From a checkpoint of a small transformer trained on Wikipedia: 2 heads of 128, learned and rotary positions.
Each number is 200 + 20 x the weight over its row's rms, rounded and kept within 0 to 999. Layers, rows and columns count from 0. The size before them is the row's rms in percent of the matrix's.

# k: layer 7 attention key, 256x256, rms 0.0359, rows 79-91, columns 128-255
# q: layer 7 attention query, 256x256, rms 0.0356, rows 80-91, columns 128-255
k79,092,179,174,223,140,205,205,170,192,220,196,171,262,189,224,201,178,209,205,203,181,207,224,191,181,227,219,198,221,206,220,183,184,211,195,189,214,191,214,213,213,172,238,203,227,183,185,211,201,197,198,228,207,186,168,201,167,230,222,201,179,194,185,172,178,197,205,197,177,159,205,232,173,172,176,194,172,164,194,214,216,183,192,183,186,229,190,214,191,209,188,223,215,198,194,200,220,226,207,178,201,200,209,192,224,215,181,176,199,205,188,185,199,181,209,223,216,190,225,187,200,178,205,194,185,196,227,201,206
q80,117,173,178,181,244,198,211,222,207,199,181,194,173,175,220,172,190,192,217,190,212,201,227,193,169,184,205,189,213,204,197,195,181,199,195,213,192,191,207,199,192,181,211,193,165,177,188,184,192,196,200,170,212,191,163,227,210,176,225,177,173,208,231,185,204,185,177,211,200,205,236,192,204,194,197,219,210,171,211,182,206,181,186,217,192,173,221,203,183,183,161,192,203,174,189,174,183,197,179,205,191,179,183,189,154,196,233,192,180,195,233,232,207,194,216,209,202,180,197,181,205,190,163,155,177,210,188,244,210
k80,126,185,218,166,208,177,203,218,191,198,206,191,212,216,174,213,178,223,218,169,223,173,202,198,197,191,193,155,209,195,212,206,193,174,200,184,183,197,193,165,211,225,214,205,224,192,200,201,225,223,231,206,216,208,228,220,223,179,200,217,218,250,160,225,190,192,168,159,223,195,209,198,229,180,219,178,205,205,177,205,184,234,193,214,177,183,171,189,206,140,205,201,212,173,241,221,188,193,196,203,233,211,223,224,185,171,176,216,217,193,180,188,204,212,201,218,183,212,169,196,196,192,191,238,228,204,240,233,208
q81,106,194,177,205,214,186,198,200,213,187,198,207,191,228,202,217,190,212,201,195,181,190,216,212,223,190,205,186,243,219,220,214,181,183,232,179,183,178,170,228,222,199,258,223,224,197,202,226,218,208,235,170,193,218,185,211,205,206,221,186,240,206,192,208,180,224,178,194,203,202,198,243,213,210,232,215,188,206,177,209,180,203,154,182,178,185,166,168,207,178,223,212,188,182,187,219,206,167,152,227,212,146,207,176,205,209,213,189,232,131,213,197,202,203,202,245,192,177,206,198,217,241,184,200,206,202,208,207,197
k81,083,205,249,197,205,163,161,206,211,178,224,197,188,199,163,203,160,202,207,167,198,199,206,224,175,206,219,170,220,171,221,184,226,209,213,230,214,190,230,210,173,228,184,209,184,210,230,208,192,197,183,199,179,216,234,234,231,215,204,205,216,200,182,195,165,183,207,198,222,186,201,199,189,237,191,200,200,222,172,199,193,237,175,227,189,173,189,202,188,206,186,198,205,196,187,194,188,204,175,184,242,197,204,224,193,188,227,212,199,190,171,216,210,225,201,201,180,223,164,176,205,197,175,188,234,168,170,197,188
q82,114,189,216,184,198,166,199,216,178,184,191,202,179,214,176,233,190,205,225,190,184,184,210,220,231,212,208,175,248,240,198,205,186,216,193,205,189,184,204,217,192,170,225,239,207,171,243,213,233,180,205,204,191,253,190,203,173,219,216,183,212,225,175,207,184,201,193,194,197,187,192,202,211,224,196,200,187,172,177,227,176,195,173,189,238,182,209,195,233,181,198,193,191,202,182,231,224,191,160,190,180,159,223,193,165,201,210,206,238,120,200,185,222,208,192,210,212,228,203,206,250,181,186,231,225,176,197,191,193
k82,093,210,253,221,194,196,186,191,209,171,229,217,183,202,176,199,210,164,224,190,192,217,180,225,211,167,214,188,231,205,189,190,201,208,257,231,195,195,201,210,179,190,180,186,188,216,198,230,219,161,184,195,182,214,227,202,180,167,214,205,224,196,203,206,195,187,224,218,212,220,179,214,200,189,223,215,213,231,189,194,214,183,140,199,190,203,193,165,175,204,198,181,187,195,186,210,216,230,173,200,169,173,210,218,219,188,238,217,203,192,208,179,195,212,198,219,200,205,189,181,220,231,182,209,216,175,198,206,179
q83,104,184,191,169,191,180,211,212,194,204,177,165,178,203,199,253,203,199,191,217,203,234,207,203,197,192,221,154,230,225,207,193,198,197,221,207,193,192,189,223,211,219,227,222,208,171,247,192,188,183,206,170,201,225,194,207,205,191,226,194,227,202,207,183,198,198,176,184,206,179,209,191,239,206,199,188,191,193,211,214,192,185,153,192,193,186,179,206,169,161,186,228,195,189,192,183,176,194,192,200,177,177,217,182,171,202,204,205,228,167,205,222,176,198,242,230,188,206,215,184,232,214,170,170,209,191,209,216,210
k83,083,204,199,210,215,182,197,211,211,179,235,216,184,224,153,168,221,163,231,170,254,175,191,239,213,195,218,181,238,191,229,223,208,192,219,209,215,179,195,199,193,228,225,207,168,209,206,233,210,199,231,198,184,213,223,212,170,176,197,195,240,208,188,193,160,174,213,220,197,203,194,190,196,196,199,212,214,227,160,207,173,206,179,237,194,188,193,153,194,201,223,192,186,178,158,199,188,201,160,211,196,193,196,211,205,161,206,207,226,180,197,204,188,223,213,195,175,172,203,174,230,209,203,175,239,186,185,210,182
q84,104,198,184,222,213,182,212,196,182,206,199,176,194,208,196,243,190,194,208,206,187,197,246,217,230,170,211,188,233,219,213,189,191,195,196,192,198,198,161,223,221,181,223,219,191,181,201,170,207,176,210,150,219,217,195,210,208,200,214,144,206,227,186,211,170,218,172,193,223,194,227,225,217,204,203,208,164,196,190,211,201,155,150,186,190,186,175,168,155,201,184,213,184,179,167,216,203,183,186,213,205,172,214,178,185,218,220,204,213,169,209,193,220,216,216,216,210,188,188,191,225,209,191,216,201,197,205,220,208
k84,084,187,232,170,215,176,172,202,201,208,226,208,175,216,146,198,195,185,203,173,223,188,195,219,191,214,203,166,219,195,194,189,219,212,228,221,191,186,189,198,201,246,216,176,207,208,197,212,204,227,191,226,206,185,237,226,202,190,186,193,212,206,197,232,196,194,216,215,194,199,217,199,197,224,202,203,212,206,157,217,183,219,184,232,177,197,217,176,195,192,205,189,182,192,195,194,191,215,176,222,186,194,209,208,183,204,229,214,218,193,179,219,187,223,197,189,189,188,206,153,233,194,194,197,228,177,223,180,179
q85,103,221,201,202,213,157,188,197,200,222,210,194,194,222,218,214,219,190,238,208,165,204,235,221,219,164,200,194,208,206,226,187,204,196,205,193,180,201,174,213,220,192,198,244,179,161,249,176,202,196,178,173,199,197,209,201,183,190,213,198,197,218,194,191,214,208,201,191,226,195,231,216,198,239,214,180,173,212,167,206,201,186,182,208,186,157,200,159,221,182,220,203,189,194,160,212,187,187,199,193,222,168,172,187,214,251,218,199,229,178,224,191,193,231,198,246,182,170,199,177,217,221,215,210,225,182,201,211,194
k85,094,180,170,201,204,216,184,190,194,201,215,210,170,248,158,233,171,223,204,198,197,189,197,198,215,189,189,198,236,225,180,223,196,194,158,212,222,171,158,187,192,189,234,185,215,219,186,197,200,213,187,227,220,206,200,204,182,221,220,150,223,195,201,209,137,186,189,223,206,190,163,207,212,214,203,213,235,177,194,193,189,210,195,243,198,177,184,229,168,200,181,188,176,206,209,157,217,177,228,214,207,165,206,214,169,194,208,203,177,196,208,203,227,221,187,216,203,184,174,189,193,211,210,212,196,198,195,237,238
q86,097,229,170,193,194,182,204,185,208,232,231,173,212,212,212,196,176,206,215,202,174,187,202,209,231,216,217,219,211,247,182,170,178,200,213,195,225,211,205,205,215,186,213,202,211,224,199,219,184,189,226,180,205,205,206,209,208,210,171,191,221,181,195,183,193,185,227,175,207,208,178,198,202,191,217,177,227,200,198,230,197,184,203,141,213,211,201,203,220,197,199,196,207,204,217,209,213,209,227,212,196,146,227,183,202,192,208,212,176,198,196,180,194,177,202,188,172,206,218,195,208,229,201,253,177,186,225,158,227
k86,119,198,196,229,171,208,223,203,186,187,188,179,197,206,244,186,238,211,185,200,159,206,208,206,209,214,220,206,177,184,217,205,185,191,190,192,189,190,190,194,197,175,194,220,197,172,218,202,188,204,214,217,192,209,182,197,183,207,222,173,177,179,193,195,214,248,204,207,209,198,214,251,225,167,185,154,170,202,209,194,224,192,242,214,208,177,202,223,196,186,174,172,176,184,194,226,177,166,215,215,196,226,187,216,215,181,203,189,179,170,211,191,216,176,206,201,227,186,234,221,178,183,179,183,181,224,225,198,197
q87,116,204,185,197,222,201,209,227,192,208,204,210,195,222,190,249,183,207,205,200,214,200,200,212,190,215,207,168,247,257,198,198,208,172,204,213,178,178,215,218,206,176,220,234,206,172,197,160,229,181,215,163,195,210,207,189,196,211,211,192,198,231,226,188,163,197,166,183,232,182,201,220,207,202,214,195,217,192,171,218,214,190,162,186,209,179,187,194,165,195,181,226,202,174,202,207,210,202,145,230,193,159,197,213,193,188,225,179,212,167,208,193,191,222,200,258,205,181,189,188,207,204,169,205,231,189,224,208,213
k87,084,170,239,185,226,195,160,228,200,188,230,222,189,203,180,215,175,190,210,179,218,191,205,221,209,185,200,200,222,209,215,206,202,174,250,238,178,163,191,220,168,228,243,214,198,254,230,210,216,184,207,214,187,202,244,191,204,221,205,175,237,199,194,212,193,164,227,199,192,193,207,198,197,212,198,197,197,209,179,177,183,215,197,233,202,201,232,190,202,180,213,202,182,210,168,217,191,219,172,189,181,180,180,208,203,175,204,214,201,198,212,207,197,204,206,226,195,196,200,195,241,191,158,185,221,157,173,180,207
q88,120,202,178,214,206,217,199,195,225,186,192,183,219,168,199,233,218,222,210,219,203,192,226,244,199,222,215,233,229,175,197,180,192,185,226,208,215,217,208,218,180,182,242,208,211,180,210,198,199,195,227,202,212,217,215,216,224,256,210,198,188,200,171,159,180,203,228,189,170,213,192,221,176,233,198,161,215,207,178,227,231,213,194,199,212,214,191,202,196,186,207,196,211,209,197,212,184,183,210,208,200,192,179,198,193,187,217,203,190,176,220,221,181,167,181,254,206,192,235,221,192,211,185,211,200,199,207,180,230
k88,109,205,173,207,220,221,210,182,142,224,211,213,203,163,235,189,199,214,192,175,213,208,189,189,221,198,217,219,195,203,206,204,159,222,150,183,205,188,195,195,201,196,175,229,177,199,187,194,209,220,156,236,217,183,180,193,163,201,198,183,215,199,207,193,219,202,209,211,204,207,192,215,212,201,210,205,198,203,225,203,207,199,199,235,186,213,211,198,181,228,220,197,204,191,228,206,244,210,199,181,184,190,174,174,175,207,219,177,214,186,204,188,217,206,194,202,211,193,243,190,190,201,186,198,175,190,220,180,205
q89,112,209,173,211,210,176,199,203,212,185,207,170,193,217,236,236,182,176,228,213,168,201,224,218,227,190,218,195,214,198,185,178,199,176,238,194,186,196,189,204,209,186,236,210,187,187,213,233,181,203,199,181,204,181,175,212,199,190,186,144,198,216,224,212,202,184,215,198,188,197,199,193,217,225,191,186,185,178,207,221,230,174,178,199,226,160,170,168,193,186,221,194,229,190,192,206,227,193,175,188,198,183,189,164,220,244,227,195,211,146,194,198,202,181,181,214,175,199,193,221,231,201,183,240,166,220,203,190,227
k89,131,208,189,154,178,215,223,194,182,196,137,197,213,216,237,167,207,182,186,228,184,173,209,165,214,198,203,203,183,170,241,205,164,197,182,193,199,171,194,200,195,196,189,185,191,199,164,176,210,205,211,216,238,182,188,192,196,213,188,211,187,205,186,210,199,225,186,169,227,199,207,198,213,199,237,204,189,182,198,189,215,244,247,230,187,194,185,236,188,193,175,197,185,180,230,230,193,183,267,208,196,210,192,214,184,201,211,183,162,209,215,185,217,216,188,210,220,198,209,234,179,229,202,235,207,191,227,252,223
q90,111,209,152,196,196,171,200,199,172,202,208,169,193,216,244,161,193,173,207,214,156,173,226,204,229,178,165,250,204,219,208,187,161,199,196,189,243,182,195,206,220,238,216,226,195,187,192,214,178,203,232,175,195,202,219,228,205,236,193,210,215,206,206,213,187,220,210,170,212,200,200,220,191,221,216,194,202,227,204,188,228,194,211,187,202,185,214,191,172,195,232,182,188,168,204,224,215,171,219,199,222,178,162,203,234,218,215,197,190,192,211,176,196,217,205,252,222,179,210,160,193,205,220,166,208,182,210,174,203
k90,122,176,173,197,218,218,187,169,178,221,197,183,206,195,207,227,195,232,184,191,182,187,201,207,201,206,248,198,181,197,213,219,209,202,158,234,217,186,190,197,211,175,204,182,216,190,213,176,164,226,191,200,219,194,211,215,225,236,204,190,177,190,188,195,179,214,210,194,214,216,215,223,208,234,169,192,189,191,219,206,192,219,206,216,166,187,185,238,174,194,178,230,179,199,224,194,208,142,217,237,232,191,220,197,187,184,181,186,162,169,210,203,221,196,220,201,191,212,177,205,179,193,238,196,202,217,222,195,237
q91,125,204,176,182,200,175,234,186,173,239,200,201,205,221,201,148,215,221,158,197,193,188,195,210,202,176,179,219,138,241,220,215,195,213,158,200,189,150,212,210,198,167,200,186,197,211,191,177,189,234,198,227,202,200,179,207,195,193,211,208,200,233,217,207,199,190,175,208,207,221,208,189,197,226,212,228,210,195,211,211,193,185,234,186,155,220,196,221,231,209,203,196,211,188,191,179,208,223,221,181,239,201,222,228,198,207,184,197,188,227,194,191,214,245,204,188,202,215,179,190,200,185,194,190,213,215,221,224,208
k91,115,178,219,177,184,181,217,220,202,201,193,196,181,244,201,252,206,199,239,188,208,220,218,204,192,225,231,204,224,206,188,216,223,227,232,222,215,180,210,190,177,234,237,191,172,200,225,176,163,196,190,188,158,216,184,190,220,214,218,178,192,174,218,208,168,203,236,196,211,221,219,211,196,236,207,187,183,223,196,195,184,191,195,203,207,204,186,219,198,196,213,190,200,183,191,195,202,202,173,199,199,197,220,205,190,207,159,213,188,202,164,195,206,182,207,218,199,171,174,182,224,211,213,160,184,184,176,176,194